Weights of a small GPT-style language model, trained from scratch on English Wikipedia.
Architecture: rotary positions, tied embeddings, attention and MLP in parallel.
Each number is 128 + 32 x the weight over its row's rms, rounded and kept within 0 to 255. Layers, rows and columns count from 0. Numbers have three digits each. The size before them is the row's rms in percent of the matrix's.

# layer 6 MLP up, 320x128, rms 0.143, rows 189-297, columns 0-127
112:137129176116176169045108067130166065147128172102124065134071089133153050176118163137114162118140047170090110152145097152092160135092083097135092079161149179135155134131124147159179088155181077160078144107157140176164124174183117131098160113089119105152085169150134152103144111106149099058134101119129156148120116153098109176102114131158134095146140107124098117161146122120132130141114
103:111100173109153086137101117122080112097148097136163061190116157141127110142147139080105085169105187140087114078081121142119109151180080170132223115135155102165135116161135118141110101120162088133112111073081175168080127097130144092105096136102110117100125176140084110148069105130089152110098119125148123131123148108173080107120185145176080067090172118104202083119182139142123103122107
106:108110111096080120127142198144151144109108109183170085121164071151115124134110191121153150112104113139075128153114206122063087071151106114135152165124134175078167120184077139109147164143160150162101119116140131133110131169111085123115180154118111099097126128117145082173097145148075051136114120098157079121091097159185167108129128150081195151123121152114140172126167148148092152197069
098:096121116136142085150169142159172067176128131112142164177080097083098111099117132136093074127110140131152123138129128155110117162169171102142125111131131093091063166127085130087164087095122142177130092202115142175133133154153115118123101122110132141102118079131131084133138046113071177102099121115086126113093147077185060177100102117120068090107130109116138126186103172056110102124051
115:122132154085162148088129110170140148141124127149161162126153131121158101107150125162088100149113129044140136124157135139129106170131075159135139194107162095137101094115132125082125172081093206162114139143036181146206122109098124167162179122169127122082137101052123113144116135132104120092161201081073108138115146065083115087102055100124143105090127158103117119121115156110094172126145
108:160113182159147141144131144146188106169114165175133126169094137208171104085123134200100114109128089161139071167140122122141095146132090114169145131133178181140150163140184156141187077146123108084164134122129181138154126139109116107112111128140089172200146134137113109125101090098144097116111075040078170142089085077190145179129123098128141096163141166130116167104083130139092142129082
100:082078111134128146113113155127086183153088168082166073122120123141129155134111121178117140153125109112187095088135103127120136161154141121146194192154146021112124104117112168067108128142141138111164145153144109152157207067127136107170095104130134158137169102076172159107056155129123188148118123068139089135147162176123198132131096154193136131107117131106115104103188123087133140112103
091:124139120123137088136112091155079176090132096075151139144101183116142134096162077118150070148186100170128145130126177117178134129177100127106066121117067132091122122128120122097084168165117140136147115169164110155115166106152174135110069201091122158180109135140130112139107130108127150197187094124144146156150197121121104116125168106090073165162127073068177081111093199138146138163155
103:102133163113130033095155137116146148119100102175138119074051105127063168133110087120124189087126146151131164129093138143193155144169124110138127080139138176150077124071094133181132103075079131118143157163134137088170136180168152107095094124061070090079132140140126157107181116157088132113146118120137076143182103088161110138070114091149091134132163088120139090158146095147134145094112
100:112165144148130206134144129131066155118114072122061123098122119160147129110149140137127115179144105122082174097096133152105067159118126121159100098197077119119143147171111148141110166150140063114122138113085045190146100112180138113103144172133104061086122123098096159147175145145200186131128092127187110130144121089142154107095122136161111156172147112073135116105166146081164088174082
100:198150113083162119131121100057178176140154133119144167145092146174151185147160106076117116197134093095146103179167143111081115129125123137097120140132121129159061164144117169164165152071176115148126074159177101159132128130137103116067128125140124145177127108184145125141120160046145135154143097120121052107100125108167127123144121094165063159096082137188106084102113154085117125101169
099:142160136099049115159160157158153155118091116131089129099153116117133115182140115142162100102193132119157165106170090106158143144114082092176103160133097148166133109154125130105096158107106124183185074153169130119152136091117154122124116061094109124190158209081142156173145083096091070177095160138197133148154165146129116124123093176130167134145119114172164154101129167128080052140167
102:162085174111103132171120160137145120107112137172094139132103122134127112079131126158169131169090148144155079139086135134078124099115126101133159134158116141164174161154131038116121177150176145126085173133079058158127063130143132150199158171171127178100118108161107083157100144084102099114048170102152107162136138100089076113119165112102126150135066079132128066109095168079155156143091
104:138059138122178115166142150146086149174149141138108122137081162206113120102130092161076137109115115118056080153130121161134151158080154104173101068118119116193124182116145078149123163089120119173111115175178163128113116135204034136130105116114130127053080082127116121119092125144171178122102149080142100074119082102120131116076115079144131133120139130102133091146145123188152109117118
105:097134141126146081106068125149041107169147161043166137120146152114127099130121101128147116137105104109168156156122155155072124129085128207145080160088149183126139095133121151144130173117165199126122137070144157097141098099183162121140148149131130154144150127112082095111127082137118142071133135113168115181170154088114197188150128091153125075150088136111163139149114099153162166071197
105:133108148164118110152118121077110157098072112116115135118146095058085138095097103180190131126097207155127141130080168105143095159164136128171133129129142195054103147115061183127145109129143114143096148160183121192052137111097142170083113112152158113123098096157105083172127104183165055144108123062128122108166094181168108123107121114122139129117176116162130180137123117092134131167113
110:177123077126134086141109180074123133051150108125109074208153101096121121152193181099105053134089114160125098116151154098150169145142080123172133127101142135130159152095132098135157111179152152202120153195156162097122103149064126126093116058145117111066125101172158129153112103135083149132104118141097138123123065110101134127102094090181129149176135140111109177127106130179124077129118
093:144084076142136121088174077204144136141122142122134129142124114159147112121140212157096140149154118122126139170182161161123083105145092154163102125083096116090156124068073155143155067107122112172184123192138123151120119103120118113095122125089084067116126135138112148074101155036126195154167169131099166090088174161143100091154147129109117151182148135096167153138184105181116137100144
110:178124159138171138118085111116105123101119116167137161145133186151189126106165139155113116066084075153132133153094087137104009117076163137133101132133109113179081149131087150166159143155181112127097098117158144170142106107133103065087126150171114097111121145109149198110119164085184182110153207144128087152089151125095116160106109163119131138101167138091149091131156139130169170112079
090:149105119155107160124146144116105162154124137101144127155080095113132059123127101130127122094148109133100129131106073173199059098092163165149096142192126135145154086135141139200151129077145151112085206105097075150139137141185083141144158181089150177150128134184176109184158137097116048160143078161123164134140148117115063185178153134159170110116192137116130160105140104129114138139118
098:173075141153093120096126149109153133098130123107066141124093118093107127168181197115170182164149103109134148142123177122145105103139053110127094132093112106088191126101054150125095103071132086168151134089115121136150160110129163062096125195147170133148158117158088136106164115145125189141138108072207096113197120108150140154144160129149137178170122080109167095133157121130179120139170
101:121134120127151055088131088177141121069145168129137102124174137157115180114077143157119184164145071120115118097128162135120125073055136099134125125065166145138139125137128106117142110122089144140141160154175120134087173153134193089123141115141094116149105156082100072126104212184156146146142100144166089093080081146093148133125109071084130080170138199168128145162136097145116149128046
109:096111087071135114110140096081057085157174152166097119184143145113109108111136201096088099143083185202148109097128184080137094117126104096117176165102141116115129155147101093158125112155156141100115110133095129141069147124144161111152119115147089155087063117141112148133075144152117081139073092136117144129148098076131066138153103144151123179131138035067164160154128103097161109172130
097:119070138165159085110074134108116105144094168128142138093166173115171058151104152158132147217120162156116080100138152127165111117094103111133177080069141151107067152061123131107132116216129165185139115128120155129174142175100114052156106079143156098173127160095121148149115158098139140149170116115098169152087086102056133114136097113139154108149109093181155089140141146143151107140144
088:125130166146140197160094078076170099164161144174124142103185135151115158177126140122155092112140190106155148129130182115099126123158131175155088136123123110121162086128129147109151162068172165104137098147161126080091178056094151075115087069125117063168092128120114135174114125144158098127129107115193082132131129137114060107086144076067108133115153147160080104151118114156108108183186
098:125142094156101098173092096120074164091151116119148112131137149062110117133133086136127071180144105090152119135115094142113197067103163157128178143145157082139145115171174164112093151157096136132148122124135111132102106130134033093091111195170147138085137129153119097068121158147195146151112087169086157151067149152166128075152180095137163095167152117087136103204125146144159142112086
096:119135088151109163101144093131189138124082126095135108108121099108095166164066091161181131168100069087145110128092105095125135085093130118155131136089061086158160117116109136114086154066138087144131158137122105144157070118167140163166152124101060148189174118170141150095186115145122104110104109196099048081164079190123138121142075119083157122147110182098123086129083132107139129144128
113:139141095111155134181214142155180089141169141104110171156120105151106082107146078116094137137201105117151155148169098162094102164165216145150154089124140127172132130151131127104152116076104101120144145108101133075172129164132152145122078075098128103085178153122121156133039074163131116147146114071111138137193147140107164088108066106096073100113106130137136115096078150083144154099148
101:128179187142063132140147112098150105147169126120083127079084098149073107152130151173139181129117096155130090150121063076076122131098128113147160149171112095147202115080127109057124086137132189151147130088157194168161131183141107101180172135078155152160160157129094104125170132138125113087082136087147106187141146077126116109095104178123147154124075134125092116136107072165146157141134
096:174171116158118139127117165098094131160137102113161110176179148116088175116157105179098149148158173157111125102153105127134119139150105112157102134157120136133094132129106063139132082130124142172118072096150206155149157084163178154138093057144226145120114082139175156110203108154135107086074113127111133131123104152121108139173093126146196065066148128128160113177110118147094194161115
109:109141134125050066114147136153073179170133111058096101130172098102130137155087105103113113155101169192088139139092093135162127127204097104071157106145171112133139111098129096060107091127095078076129133156130179092203123144143146185171155123141113121143130130081144164167073092192139091144150192133149162156103091133153150176134103104152159116141159157111112148177140132131113131131095
100:111177128148133108102128131120149175104146113152145073115184116115127120159118139161113126094029141120108147109072151194110148224149114155132102136165081083099105158093114089152162182139105128128154116190079095134181097089127080128169085169152201125157125114113124110112140089165085094091186099159134157148137150123173079113152099118078112103159104188139142088139142126093165130105161
098:112114114156167138125110115116151127107130074122142171129144079088121154073128118104133131191128134155060164135154174096180094151124094131114145126109135145130138159136156142168181111147109202088137182113108158133123134127156146144150149112136163187189123117146129138130107094140053179128136087142127180151110100147227171104097113099141127130154094154086069161133137063211102049176134
092:043126090084161095131188111175138154084173123159184147097171132098073112077060136144130186135113155152150129084101163122120189120130160110190069144108126104109123148156096142155150135172129070171099109100113092145140158166105103162114191161114154179148116158094160138169117149114144116124094142166095173128067152172135116126110108140108111136108112085139170102118097193064157100113116
108:146097121106166096078154138131099222151099142114161176132149159155075136117167111158206180170127141148156163180162156154160085106177124119180067120045174141097109133125141107101128094120129189106116138106155033136111104141111155153082190123129089138108086104168129130125112171098129090069082136168099114147103094093119146136109152121163117120141117080103136121091146172159135137123113
100:092185103139145150114166129133106168104195090109170097125136147165126110157126137155130118110158138120105103112127155112134132181046144119152130125098157114070087149072141101135070134110140032150111123161100126099158113097153148104166177182182143150155097078075171142083126067117091109070133192128099129137108104154135164136148144131213105098175139120161153162126059097139175134128102
099:155138110147145133085138110169072162162136171109157109096063193112138137163117163106117149160120080178106157098132104117095135119117150120104168084165098224148141151130094169158131155156147064063084091152123172129106153097125113165125097155133156143140134091120149066135100111169102139158125079188085140089130102154222170157117135135122125064081094143134165121160137104137170171136091
105:103148066137125092158174131158125141109147135099136145164146101051121139178083172099088164152119111164058138087089065118133122160174075104106148092148172134137118113087137070060065083087122089135144086078189149167071125152150094093127132119086146164165126212106156139114132158173099138140082139130162100123090144155171185138140148146120101139152110116126162105139150126137127129149184
095:131122109168120095105084113132127162188134156129127115210078157179102121079123123153157163105078085191107163054120091171129146078120095081146139161169180086153156088131133093147104145112077128093134090164124128135162109105111197130114079140089144098100099163114123165118111134090152093156129095117139110059146155100121147137140125083085153140170136111064109204128087154129182162125091
099:148128099086123143113165141138136157106142095147088129173091110154179080135118067172132140097117113138132108117177103144130080084145105127137134120046099095196138099144113164131143118195183088116145135077148095119127138128127093142105126117178130130182174124104170133174193189159121131116042171100177165138128195132174195164183158106125164089140104116138129152123100124082127122177085
104:152131129110185204103091163064093116172114106113140121133147110128092136109154127158141131180136135083098138124127155136114096127138125136098169150106128148173143067117108121149096094200074155121081139078155098127155099102154093156162079121145098146128143071157065150141093120092176158088098116141108114152120197214114106176097125095121155049106143153155178181085122184161166138115103
101:144115140167127171126162175109135164158105159101042187111123082118118169117117096113139191125128119162103117164194119134111100118121148100185063106171159176102131147152155126176133130104132098165102081126112123183106132054029157151130161136119119136124169144166144161084146189143099180150194097149142130115170125129099127063096135131147134108129152123163116087180079097144154136173128
108:135095149139196097130178134199139122146167090117162063069105075073122127149127087130091124133090154145106097133090160135115168100148133127138139102149181149066145067161165118156109159161086152099111099080192134154101140186122140136118089098100181115149101121097129138111164074086152147131154088093148148089106084109122159115098129080090163060139155157063118142175109120182085119130097
100:100158078089131131116116141072128161165103161154176066117140141115124143063121115108136140157086062130102140166126127106167120149183186111101188146094211192164095125129136168063094165128089144128181111162062052093160095116127139111147190107135125086101176090113101139080120136143154138142150068116112177116084134143120121084096099148139143084157161126145135125134147128095072128147130
113:145117169137112140151102058106131102077150113121150155135225141117139183166210101111073113142157128106149141085150161118163113114117165167107067091180134137104125155164067121087151112142100085111154120130191110131135145095143101126116175129167091107115172059142135128088104135117098163125156151112075145092142120163083128133096156095053167118100169084134142100115055155108093150164090
094:133136059103150133134076100041109071124140120093182142112124138116160097001131147125122089089079167170133120127126136144132111079051167123111136158093117132077099170117124128086168126163165135119115181121137107147111091120080125100122137091132095094131166161112157157115145121099111144112157125133103184089087133151145123145109120130155123167117123071112110098105151118191167114155229
098:146104100134147080106125087159180030128118144123134171106156115154121103115089151149155147143169119132080085153113068121143142122103067102116096189139102163126142124116121125159100164040146148150193129094178180111172106113136128093129111159102156109160172198104158153115100109118088124069108129066087069112126118139114118121151134115136052128139131121154155124161100201076123143118064
102:119147114130107088153165144135113153140097109082122127140111153118154099124155159088111086137165132129137111146152091169127145116095149113118143115211099163164096111096110130104146153142091143138127104077118177191080145111173096170091096099098100140152085096180110150144136177108149156151147065178108106170126191189153162159093086107184092112153078172127126093128238146165106088147064
104:166119148175071148146117164188119140109188167165111092090119134119154147146160123140084137152149212127111158126102161097181075159080080130165065165141145048138122124152168174094122114109167146062110140118142161133102083118159106074162154115123231177133124109121146118079115146150140113146119114079135115182097111162109106133161167167169150128137127116158130099098153075115142118136081
103:167145140104128124139194112072114101124199142087148087085155105120100160104146094089094063097134118114096147091145135056133088147110166123136113119171186099130146133133100118107150104106113123142184069136165138094094179079084139168118070142193129089145072140092169119108154076161110151180122179120131164128110164209118101095107159126129126067131162154152147159142109116166122060115133
101:136170092185076156116114162107136096191140167152139123159156100115104151102109180173121096129088139139161110153027102099113144106119074131100149116111085061174087158101141104083098152135129129080118157155134119219093107112165135139169157087166112114085168164112086188101076121123159134124131076115162114133140104158096099138137163125109173121157149113152111138047106095114123185162145
100:115161151181108138212177139072154062121116109146081147158125091107157145143104200153117130077135121135121129117090144105142137129112142093145070208167142114054110117129150174142169096150091132137111167106160107124108106083206177153071133119122121159126059089126168153176134125101108108169136138132170119117069146102169094053138068121131097120150140137100147110140114096066124114122139
104:152113127089123136120151138188131107102115143080080111103159172145164199110160124118175139094091131171096089177103155096093085111114171093109142189114134147101100097105159144133152082098113122176118196095106154090074117138112082157113132099091111140074138109183086181067094156118175117156084134082082142087093088135085147060097128126078117083146164116129086141129103119123141184143169
099:084155120119139139125135074135141144166149113131098133134173110165149123103145180109106120079191098117140093128196109136141143158113131165171092188142115136154121140160042093111152089193180109090107160147147105136142095118108187144091113187149092152195116102143178125184130128039140107116134111104174140118095132120139100142145183098093140118081139086172132181080075146138153200131137
102:199133127113107160101100100139125110110150124084150168092150100063180113160102142156136154088068125153147081198116109098080097149105191126152018103121102093073142112079081146121112125150186095195111153120142127075141139106139140128151166132198160133124165122139130175112071101138107125135110168116126157129190117135125118157120121092078176155108155172129109111119108158163153165174137
095:113118145088197043125129111066137164086140104136119131184165186118141161099139048146158116173161092124066165086148129117056131128078118152107073110142089121204145084112169105144087160119149099120099126173150121122154152110118094174152088143120144137133105128096088174141112150078132122148139137139147123200171164165072105158173182122135139117111089121173116158078122165103130124138129
092:144092095115075167064117090103127146110104184138111128167175058102096153065109123125139123140148125152147058091149146145054129143113103102091137174157067112156072166109143097135120113160107101184111102108060080147093172109143154092145165131097093101155111110139171144062137213078145150094116129132046098152108138074127111148148135110133102135141110121099132150093147147154081146148145
109:179172103037092129130135205134147154099061160106141182154141151126177186138135152100116143129098186089113103059134144157164114138095110099130138150115193056188160133101151135124151117155076102104121114141110133110164123126169137114150090095140123137139120126132160142098089087095169143127108125137101148218112121131092112173187187124149159134088101197090080150139110166096119126142125
102:107146170127133118142127125111102129158111131169126132127152128136121112104160090129182108139176172104101112155134094141152097124121167125169125102112080156136092125138153145125217190129110103140141111110148096133084186044170099139178110106084110179147175197127124102130135101146169119187149180122114074211089148129191122123110148044078076090137075129129141174075144138100154128113162
101:100115144121209146100108124135119101136151151139126099117139131145118198112152109092115069130113177093121094108109157060168100141200100101090132161119168164148171121107146152189127136158106125151137122090060174020091180115127110084084135149114135118137166119105184118141138166201112124160088175120156105178104098116120162145151144124085199153119141128142154175133134104156144107069155
113:094123072149177131098125113161155079103139117176145178142186102102143063129066180117131092088089171088161152174147190157101135141131100151141125155125120164092107128165087125179147149104143119097091128103143117177078149138212164084143152160139095124136078187112145160130068160082125093162129218109120123175126179066175156129146087123134141148142113111128101121094134102140133097145137
089:153136140125187133116125116147142131058108065110127144115133135104141095113208154128098089097054152086081142122145120130123086123136218146129061121104161119146072081104124175166092173061092098142157124135111097109145142148114115121100105149109141113121125138079112123076154145100086150096112064117185119125188132156155110171154127080206116137160117092105151085127067150084145148141078
094:177155156133063145138129097081087174129117137134122142050127058143185122121095144148160157129108106127141148128118101072165089135138141132118119161107166088132087124082093133141138047143143152150103100161144148185163133104167148102074110154160134156094131060097123169106128200134113171157156170126098179177182115139134041087138135176147133114170138143163088090143142159095113158084101
101:124174088138100105124102116107158144099142144115085199172162123101107150145069143081117063203090192075120143121154128158138178140126095113164108149114097122142109148173122090130132142147173155100136127133115085073136135027109119126169123121152099107150153130156093099070092125062171142121153144104156152140100160134121043073090200163134156125110131154148157132156188148115103094127147
099:102150172160189095147068090167149142108096160112176141124180133153149117187118106117122094091137127103150117174127136079164131134133041150113194161129127156136171099123139130092112173145112078108083116127071142071174123158174131081162071165127139136135154088123140106099074099036116097139127128083158086151161098081148055174143102150128127152090121172141141134121117171155091119137112
106:172148133111120107139139142108137135065163078103079092143133159067151112163104130068153118148084059088113115129144147141144116117134108096112049111144082130102130112142181116154113214147139154130103146148116193061109111133111095157157123137157163100069134197100131115102073107076121196119196165156129099080141193142153153105090121115146045114127177121118146138120119142138107135123167
088:078164153142114188059127169110103158134117123102117129086142172122166110068115093121153166130121093084095076169160109099128121094119091140135131136118126143141114162149118110100131184135132055132070206148149124168131126119158115088045122126088160104127147145125088108080169149061166129076179173125122083125111144159108096154150104172126136192091126152145181163153093142141201076113126
089:120094138153110137214179066126105165114136095091123123078130118182173053069127116124111122090116139151078065115158164080116150125130140183144111123110109117096143178123177144146107124181120069108161193162094141154155164123188121174155139140170108115101138167159106115174142149143123133139121076111169159161120121117167143062170109089124104137129095158168127101114151125212151185145121
104:172125071078189114164172166096072111097146144171118148162153176105075114076131092125106066134108087162083160191086134156145118113160131156116105165097142187179134152134170112106115145155095199138137122112086144165088124160177166120116152092131118086127091159129121153100144111112149158144150130168074062121086114101138155111091129052144102131111147085140131146167050110173143116146137
107:108103198168110128121114103144107097178092146102108126130167110140115124110119149153172142118101098165123172173108159111178194135142088098141112073146139118088128148132140099070098086119039117122124154100154153143144079130117147085190095135096156085114112117183118181144116126087122052091145137214153158121117074125192193181097080110120176163140134143130152122135150160137128144185159
102:145137146160105098140107068094169124078116104153123105100112122204109119079140164176090114169195117039116084138099153175119121126187100116139157088103121103113122174099113113138117120116145111101173136109161105153205111086112115092184099117070132162135118108131071149100066083107160161071139172140087078116153066117159154066159149137095119124120114165147125132142140145134188135081131
095:119093098105074095110127108072139110117109144139116159125111174127089134045130121158174128192128175154138073175101071147101083103193155126132105055172139158162136073106123103134126146148096128122157111157128157161098118145160097114112165166124208099118114146109092148096094118137169174169101155088149119083135076119133107129164114160093162159084136149103067091104208165097154143160098
109:131108169152131129093113117140089079160128209142152161088111120149083137122205134138145091166142119160133155158126193125143154132126099125134116158121153145096155173176109108110154092156170135055232092144122090184100145173132142114164180116143100131118114135107119146053159119083174155092121171146099130161172143144046096139178108174135159107090177161174119093107106119152116129102136
095:153154070062105095168150109094089133165110089139141114083117113071121153094153182126146123122117110173102147128155184172094088089172069090098107155132137116086171163192138119175132091098140127139069157160074088180076168119120128135154114125090178079169113140109100153053083123108075107116157147125139141127142139076112124124120148161117104202153134090092110146108079161121181144139121
107:066126115119072129113067136103193048126220144116117108119100149117098142107128122016158117148102145104183121139111139127155146119143151143106135115080129098112139164120051093182140079172115108143175140072117153160148131101159189113116168180142118162106143121093151107103154120177054155179176131112105153141120129156137098157144132143140126148151187121168169141123108102118136125122184
101:055142156087123094097138188075105091189125138090106125179127103130123131168147123169171102123080164147133149103141118082125053126161138108156154118180104116117126179100104166115162152152201154146138138105149097092122142148096146139046127085127105086107182145154197147134138153165076087178116138155105127182116121109145102114122154167085089117170121137173214164129138141155132170107100
101:095124101100199148148093122144097131130154090142175164131126123080131091151133081110164184140095093174124092138147107147127149154110155184167147079211165164129135148157137091094171157120179147097154127134125053166155152209083132154076110168138097115070127082176121143112072190141143116119133140117135145155166152178120104131131135145154107142169162106109165078115115188081154071127151
100:139145118115146154142105173108064145169097145114153119195187130179140140056158092151129117130092194065124184113144085168177178118176095130155170164183117111153139116176121118086087055168092160095121139139136140137181131148166150113163150120151111135105162090090126144095111128077089053132079116102149124142103098171093130104101108069122122078105107146157156098172118124105128129130177
101:054150108118110119077103117167145125103081178180157127111085159128120116119115142112137131083117193167161128118153123158141062110164065157054124131099125096179142127112116091090115047119134124128145161127097160129218113112188127159152164145122202122134114115100092109099085120102152111159158124129157119110130144132135095212178133091150083102171146090172127089158130134084146148131072
092:108132106114149100136071093165126170130116086106088116147130178128162110114132159127138166102061130101134178128112076116139147053191178148176131097126117102051120173095131133174119157132146126143126128136131097151126132169121162128124097145168092110063114116067181152156120155115079202092105140059144087164214135148129067146131167066137181114158158126161121111100126165088153116130117
106:106127106144105132145097150107122157169167116067120082203155093125106136127126080087124100087118160111086086091136155160108137193081108153170082231153134139129105133112066127117090085120100144041134147124105117149078182094128145116142142125148118171115161115133155127128114170178134180118142104119146096149101179136148164148101195095130158131067150089102126087107174108188117159133178
092:136110104137149168120164102131146088141105172127082124158114115157060098161191111116143130112140149107148162155112176145058129152082157163115155129118124112100170170131060124134111106175141137162138103118092105173100090130084123115135138130147106158071157151096101149150152188143123131129109139180145175084135092118118152153095106038127127121059117178058052138112047128166167190101139
099:110187208158153175143081158166131109155159108102115121143155133128055182191177109177092112118090136136127184061082110181140085208077088140130154156156107072143114168115099182140094118145126148101108118141167099124131094147134104116094127123088133112103150079083132111123138141208127107120144108097095123159134147184096128124163163176105089139137154099176126120095138089121144168129078
099:116119186161142156159132133149089099173107134162112111090141121117127112078094090171098159114186104138123111120124093147204139099159128119097126162116133167138101115119147070139143129121155145115162118144110134137150150065119115131167191114130096037115165148173146185122067102139147077154228108156192164157193100150121090116170084099112173081128103112121123106181126078153183119107113
105:148138152114162055133093136154121148090108149115151132147156149097085143089151124083121162080114132091107146063140131160149132096070087195133111097088071115102157118129109116148147216073099104094086195126112119118122144124117170167166042148131155075102159117118138090153066127114135101163130140129133122083141122090085136148139169110136192149146200119125154089086078131188142108132172
113:183034122150069122107126122138103127063186094122089117133066150096104097175134129161106182114143137119123119104088117108169127177150142150113112147167118100131152180075107081137078145119080142166120132131114138120155058148184169171150132082103157130098118129108117123114111110098168122140103133082141171153127142093119016098094146189105122121125152077157147105102077104123080165159156
103:135068120133163126078060120112124095118155149113106159100045155150156100171143105172163129177120111101182081118159152131114112075125143184120119141128111131187184138067124085169105171112154178095086104109133152146118107156080107097111153109167198109145108110151109095099110145113086122200169167142129059113138140181113115153082143162124091141123126142097165111113152115098142095178055
090:137139077085106113199136093125118148055162092135149136160123210119125107108094096109130103129127094104066101133197123092091085096125114206122126158149150166089104182119150130164166102134118123152128145152072099117137159142140141153147140176149097122144098128169090064169121141123141177148121073163123071144173182160172068067151117186162071134124138083137113121110176138142145130111155
101:107092158075070114127172136138103165149139111192079142065177152137094129190124109134139165111143209130209136135153092097087118107082149105100142130144097149165130105173143139098116161093133109132104126188135123108132184076105144157121104123054115137105117207104102118173122134070142099142163129111185108175143090179139117123109071156080109129121147141168081150148121123085167081153124
112:167093183113080076140106170149118124107141116112082096134109137153107147137130139093117124170221071161147135128135096181122161092148127093147083111172133148106163148091120158149174101137103103134084095082177092082077050124087139075166098115125100160104159149103200112147076080128099123132129097156171136103112108146122157180177092092097157074090170117171143125136160142113100118139183
093:183162167118133125128121098161126077114172150090100215136114195145096063127118115127164077162139130158132150192107126118106136132178120145119062113091152123123124165111184132175112134143092149145115146132112084159163121136157116112136096152152143092104065145171176146187123051062128072103104144161164159151125130160128066086124075108047124121167108157152117129148113130087141086101118
100:172157118098065102149120175121105092127150197121154203150084124127114163098133086108112148152123121153116101114153065192063119076147105118126058096158126128146101081128164160080120135113139099087158151122177145100115103097150161054166058122103162134176130109142125086115174132136154120077105119114168067150163070146158081141160139204135124115089148096106150120147105127144092172130126
100:137111096114098092130128128208084144139114170137117071195115089138069121123119087176171143135135151093099104151120137124162125069144128101093171095122191122182112155117162153034129142119075133124151131097120132127108121109100204155196169106148057127141103202124106145131085112174144038133134139174128113092112113123086121131114093093078120117152115102163132149132171108140124137077106
110:159079128129117097131150136056102133137101138103086128117092144161143093114094175147102186106138157130141067156115163141205114115129143115180158170153144154112071122141087188126092137119135118171181103070124188095051164123142128136091099118058105148144115158106127157129147123069187156134153105180112134089132196134119113119075101195123136119160141106159149094125140091185191115144106
091:175138196119148171133092158104125118153101070160106125136139132147140120215104088130119117123124119132129166067118154173100146156129189127119114120055112148066164172155132165048126115100104174103143074169105161089146135152132111154140135090136078097078144137134154151129146083158115140106095172128090157106129125180103157159155098097155183089181098162067164146092077097130147141179086
088:168109138164085138154123189057144166132115120190174144096127173083097147132122078158115134138084101103110170124105105145072139101154160131077125111084100070138126096133181118137119142171143158054120175115145145150113062107120123135126137114191139138147141086137162095117138115088134114186095093153125162124102142109143175151183150152143119150058124163158115138035145144040123164144088
091:168107157178090117133151113132134079158122141041117105176189109098157148116032088136125140060131126128070136085114123144156084125110187136069097106128143129057120134083135149126077104058137122201178118141117095094144092145057084112137093127146185133149142134191140088133088130121181117115135086164137141128107172154139119147099135120102137095163085132106131169160125114151126108105145
105:150131078143090151159108001139185148145171078159149109056160208121178167101175105137136170140099070071133127140145060098163095143111122127090179153089112131128182147171127146146129095112074134113107119152086123157177100149154152096122103178124119159133090092099106139107173134130096149165131179141161151140121144102096191124130135124099127109133083127128170135133124151109149152130169
096:120132180111147094157126152121159097175178100131108141145162200127113167108104058118103123116125091114130136106121123107156109165073095132132116085129162125121111141190160104092181180145091181151140094149098099162085199139172028061141089106118207145089151156094071108123131138147150138109117106142125112144096090139121147133166147105117155113166176164062078146164152160097124165132106
100:140060126115130138107122148112092171077113130172097170049156062113111084143124140086130138178142105128132181126137136100103086114094049129171139141091141134140087057140107111159183126158157111189102160145121097183142118145071140134082138169108096116167147065141092139164129156120179141141126114164114109184134077139143178118119111116126120068164161117126080151173152150150146192128068
094:158129135162128142136078151129120046122144057107143101176114165133110089099144138088065098068080124098123092127121094103105130130134146106201127122119102150142125129074128129039077116178160149157124176130074130075149115106158126070133107141141125122147125079150155115036148142183140180063143162122150132091137179120110064154141145160133105078171099125101165164107132163122136156128116
093:084140162122123079107165124082150098121126118080195185134074155127125113171157207145081131120180174113124138130154176158147160163052072109118174097121135076105179143110117147136146144152084078096119158137139117163143103091139130160101195145133121142149129071074088198139108167082098108158151132138155172199114122145127170110133170150153143155134098102124084119100105155103167101169110
096:157150072084139148108117201133147118167118126129134153141195124136158097119130133120153075173105115149077117069121078117124119091120126154135128118162192162165093118090144109126106113167108098144154093124172113163074119101178133141087118155077121146107190120072118087137166130155127099131092075206166094133154106069073128128112114154153066095110187154134072122155122218145089151106129
101:094062089157131136145111140132129131114123147106141139146109076156176105120100143104149118097103172098096156116092047095107129091117098065104086207156199106071138137069127177151133168147124109154090092120208158125151098161108145120124124130060138156103174075096143146052137141083133152128092152118131158131145138091100170110121086157126160112151160170128080167181135165147076108105125
102:130087107100099127152137111154140126096108128142152155107092123145096153130111106108116099130196176133178172109108161149102165172082064081142070121150138122107121093154102141111084206103146113121124096082188167098135157060143109141111123071096132151184120123119102078105096155168147053120148136171100163081145159110130213188146128199127115193131099137121147063106140118105118092137135
096:134147144143153164167140118131146157162082156059183156141124140112130170095125128130184140143112165077138112079114079130172158119136149089124097111095140080127101079136158152097180129147142102188212133086114149112153140152132139141126036090138119103198141134113149151152019096114136109104120165106159126165052161155173135096118115143063096112138076108127140166101144164142099160128135
102:136184119095132147150171128130132145133084124107149137130087146160121166160094144153114113140145141119181167126200162130134087144126149094107140110054149096164152109117128101109101072131112059093110139136147112151175078134091099141135035129157178123144159107163148126137085114136206101160148084190168114157168101157186112120149131165115116142110112165030084137097094162085130173121068
089:117105100180150174100137091120167113152122114123083193130049124097129110160150116093099082107123130167126138130120147095118104099131100140135131116140134115149140112064127119080181092107110117102103110021129103081136100124138113131199092173097172104094162193115142075136147171102168087175156139157102201178145135149121149150115052138128138068182117088127121180109088095159105121142128
091:142170142146158101083116112099164086166095116148102102143166137136159051090086112116127164092143185160145084101138090152090089066089047121155156159105073140147154141083168126142149139125181147050103120147092108109143100182101148121087141105158082168098106082131151139141113145127085159134086165074136121167209137137088107112085104163140150152118110167131138180143147155130164089154173